Weights of a small GPT-style language model, trained from scratch on English Wikipedia.
Size: 8 layers, width 512, 8 heads of 64, MLP 2048 GELU, vocabulary 28555, 39.9M parameters.
Architecture: no position embeddings, ALiBi.
Each number is 128 + 32 x the weight over its row's rms, rounded and kept within 0 to 255. Layers, rows and columns count from 0. The size above them is the row's rms in percent of the matrix's.

# layer 5 attention query, 512x512, rms 0.0733, rows 0-39, columns 32-63
size [ 84  98  95  97  98 102  96  92  94  91  94  99 101 100  89  91  94  91  98  97 101  93  88  99  94  99  98  93  97  97  99  89  95 104  97  93  99 100  88  97]
[[127 124  81 159  51 129 146 112 108  99 119 155 106  84 114 173  92 123  96  58 150 164  77 161 131 128 104 146 133 105  73 137]
 [131 128 159  99 145 124 116 134  96 172 134 135 133 136 133 199 125 193 130 207 144 132 166  94 129 121  88 115 141 126 108 163]
 [100 190  81 101 126 104 151  95 185 174 153 133  84  90 138 120 139  86 166 107 101  72 126 126 102 104  84  53 126 136  95 126]
 [168 134 119 153 138 140 170 144 140 162  85 133 162  99 146 137 152 131 107 116 198 136  77 149 143 106  47 117 155 119 133 118]
 [169 160  61 123 138 164 147 131 133 120 102 140 117 123 136 102  88  95 135 132 101 109 150 134 137  75  84 127  99  93 175  74]
 [141  74  77 118 140 148 112 121 123 125 173  80  82 172 124  73  89 113 111 133 111 158  87 151  86 119 173 121 123 185 140 158]
 [150 113 128  88 126 124 111  88 142 106 140  67 195 123 120 139 130 118 115 133  79 181 133 142 143 106 117 118 109 188 167 138]
 [160 121 156  97 112 147 158  96 145 214 200  99 131  69 153 105 165 125 143 153 102 117 166 122  64 125 131  62 174 134 191  94]
 [ 56 102 140 132 186 167  73 147 114  78  94 166 130 139 121 147 205 142 190 119 118 120 154 114  92 163 168  75 158 112 120 135]
 [114  81 110 151  74 162 130  79 141 107 128 100 153 144 179 152 209 125  99 136 109  77 102 114  67 132  96 126 138 111 146 122]
 [ 95 109 118 130  87 120 168  59 140 153 145 200 105 115 105 132  89 133  73 111 173 150 129 177 136 100 162 181 173 127 105 159]
 [136 136 182 117 181 154 124 120 174 103 138 107 121 210 128 186 138 223 138 122 165  82 103 137 112 100 122 106 151 148 158 102]
 [101 147 110 148 208 132 168 139 128 166 139 115 167 174 119 133 114 164 106 191 134 114 143 157 126 152  76 111  59 198 120  63]
 [188 106 100 150 200  59 123 119 124 106  83 175 108 149 106  93 156 203 129  87  95 139 115 167 153  91 111  52 195 153 145 160]
 [123 199 111 155  96 115 165 110 135 120  98 113 152 138 156 165 181 121 114 168 182 142 157  97 168 137 122 153  99  94  75 161]
 [120  97 156  66 151  52 114  73 133 142 121 112 160 133 131 162 140  73 155 123  75  73 159 109 130 107  83 130 147 136 108 132]
 [115 115 194 162  82 114 150 182  64 119 131 152 160 145 162 136 130 162 178 150 127 136 122 125 122 156 133  78  64 132  76 147]
 [ 86  99 127 139 132 166 136  88  95  80  93  85 156 146  94 114 154  79  94 138 200 132 211  96 172 104 110  92 130 161 121 156]
 [127 147 154  76 131 197 180 122  98 162 164  76  84  97 112 132 145 134  23  75 128 152 169 165  94 149 144 119  99 155 140 110]
 [132 114  92 125 184  93 145 118  91  89 145 146 119 115 133 127  83 143 140 121 133 123 165 157 108 158  97 105 129 115 135 124]
 [ 96 221 153  58 169 125 131 152 143 142 170  93 150 121 125 170 186 129 158 145 103 124  86 145 144 142 119 115 138 125 125 164]
 [132 134 102 158 194  80 132 166 120  83 154 116  99 147 128 145 128 154  74  89 106 157  65 137 134 126 136 154 126 127 148  66]
 [171 117 137  70  96 119  76 141 154 111 138 111 132 133 189 138 136 159 147 189 148 144 128 145 173 131 153  57 161 112 126 153]
 [ 96 134  56 137 105 108 141 118 181 138  61 105 114 128 116 144 179 169 144 186 110 146 156 186 163 127 155 113 130 161  74 128]
 [132 119  99 179  96 137 176 122  87 116 110 145  73 107  98 108 119 148 152 129 161 139  80 136  35 124 107 103 105 101 143  21]
 [138 120 104  64 101 150 161 103 137 128  50 136 128 172 127 147 144  63 151 189 137 138 136 140 101 105 180  63 127 102 128 128]
 [136 154 165 210 124 114 157 107 150 136 159  88  90  96 165 164 116 143 101 157 162 136 121 108 168 140 162 143  50 127  84 142]
 [ 52 164 119 143 120 150  78 143 161 149  71 137  57 184 139 101 118 140  66 189 120 145 138 131 151 176 111 121 148 132 115  30]
 [138 170 151 119 146 193 147 148 136 137 115 138 125 147 126 120 162 145 169 136  97 153  91 100 142  75 136 165 115  87 131 125]
 [102 113 122 121  93 120 136 158 111 158 128 164 134 159 145  94 118 190 140 146 128 153 171 155 118 154 158 124  90 160 181 134]
 [ 59  61 147 121 129 140  78 111  91 149  88 130 163 160 106 123 142 143  73 123 154 149 106 164  98 151 154 129 117 139 136 166]
 [150  97 151  88 141 128 149  99 139  85 138  83 143 124 176 112 171 100 137 154 123 143 127 173  88 181 157 105 203 170 159  88]
 [ 97 160 131 155 146 113 139 123 118 143 179 136 205 122 113 145 126  95  36 105 102 120 147 114 140 134 142 127 164 106 130  94]
 [ 67 142 134 119 124 138 122 141 167 154  94 132 147 155 125 134 120 136 166 137 144 111  99 150 162 111 117 163 136  41  85 123]
 [130 107 115 112 113  96 133 124 161 160 146  58 111 133 104 146 140 108 143 176 128  78 129  84 147 147 108  90 106 155 114 143]
 [157 171 140  93  96 102 146  94  87 100  96 148 122  98 141 165 155 109 145  73 131  83 181 171 125  93 140 147 137 105 148  94]
 [113 123 124 204 167 157  86 127 161 142 186  99 167 126 149 131 162 156 144 138 203 126 124 111 138 119 176 173 159 204 139  93]
 [124 153  84 165 108 148 142 156  96 161 165  41 147 154 134 122 109 118 101 146 120 169 164 143 192  56 100 197 149 109 158 133]
 [ 56 180 120 112 146  64 186 136  96 158 158 129  83 113  75 106 134 126  96 125 109 120  54 142 104 128 121 144  53 131 129 134]
 [ 92 140  18 119 113  95 140 145 120 214 105 154 149 124 103 155 120  74 182 147 148 108 144  99 182  98 155 172  93  93 151 112]]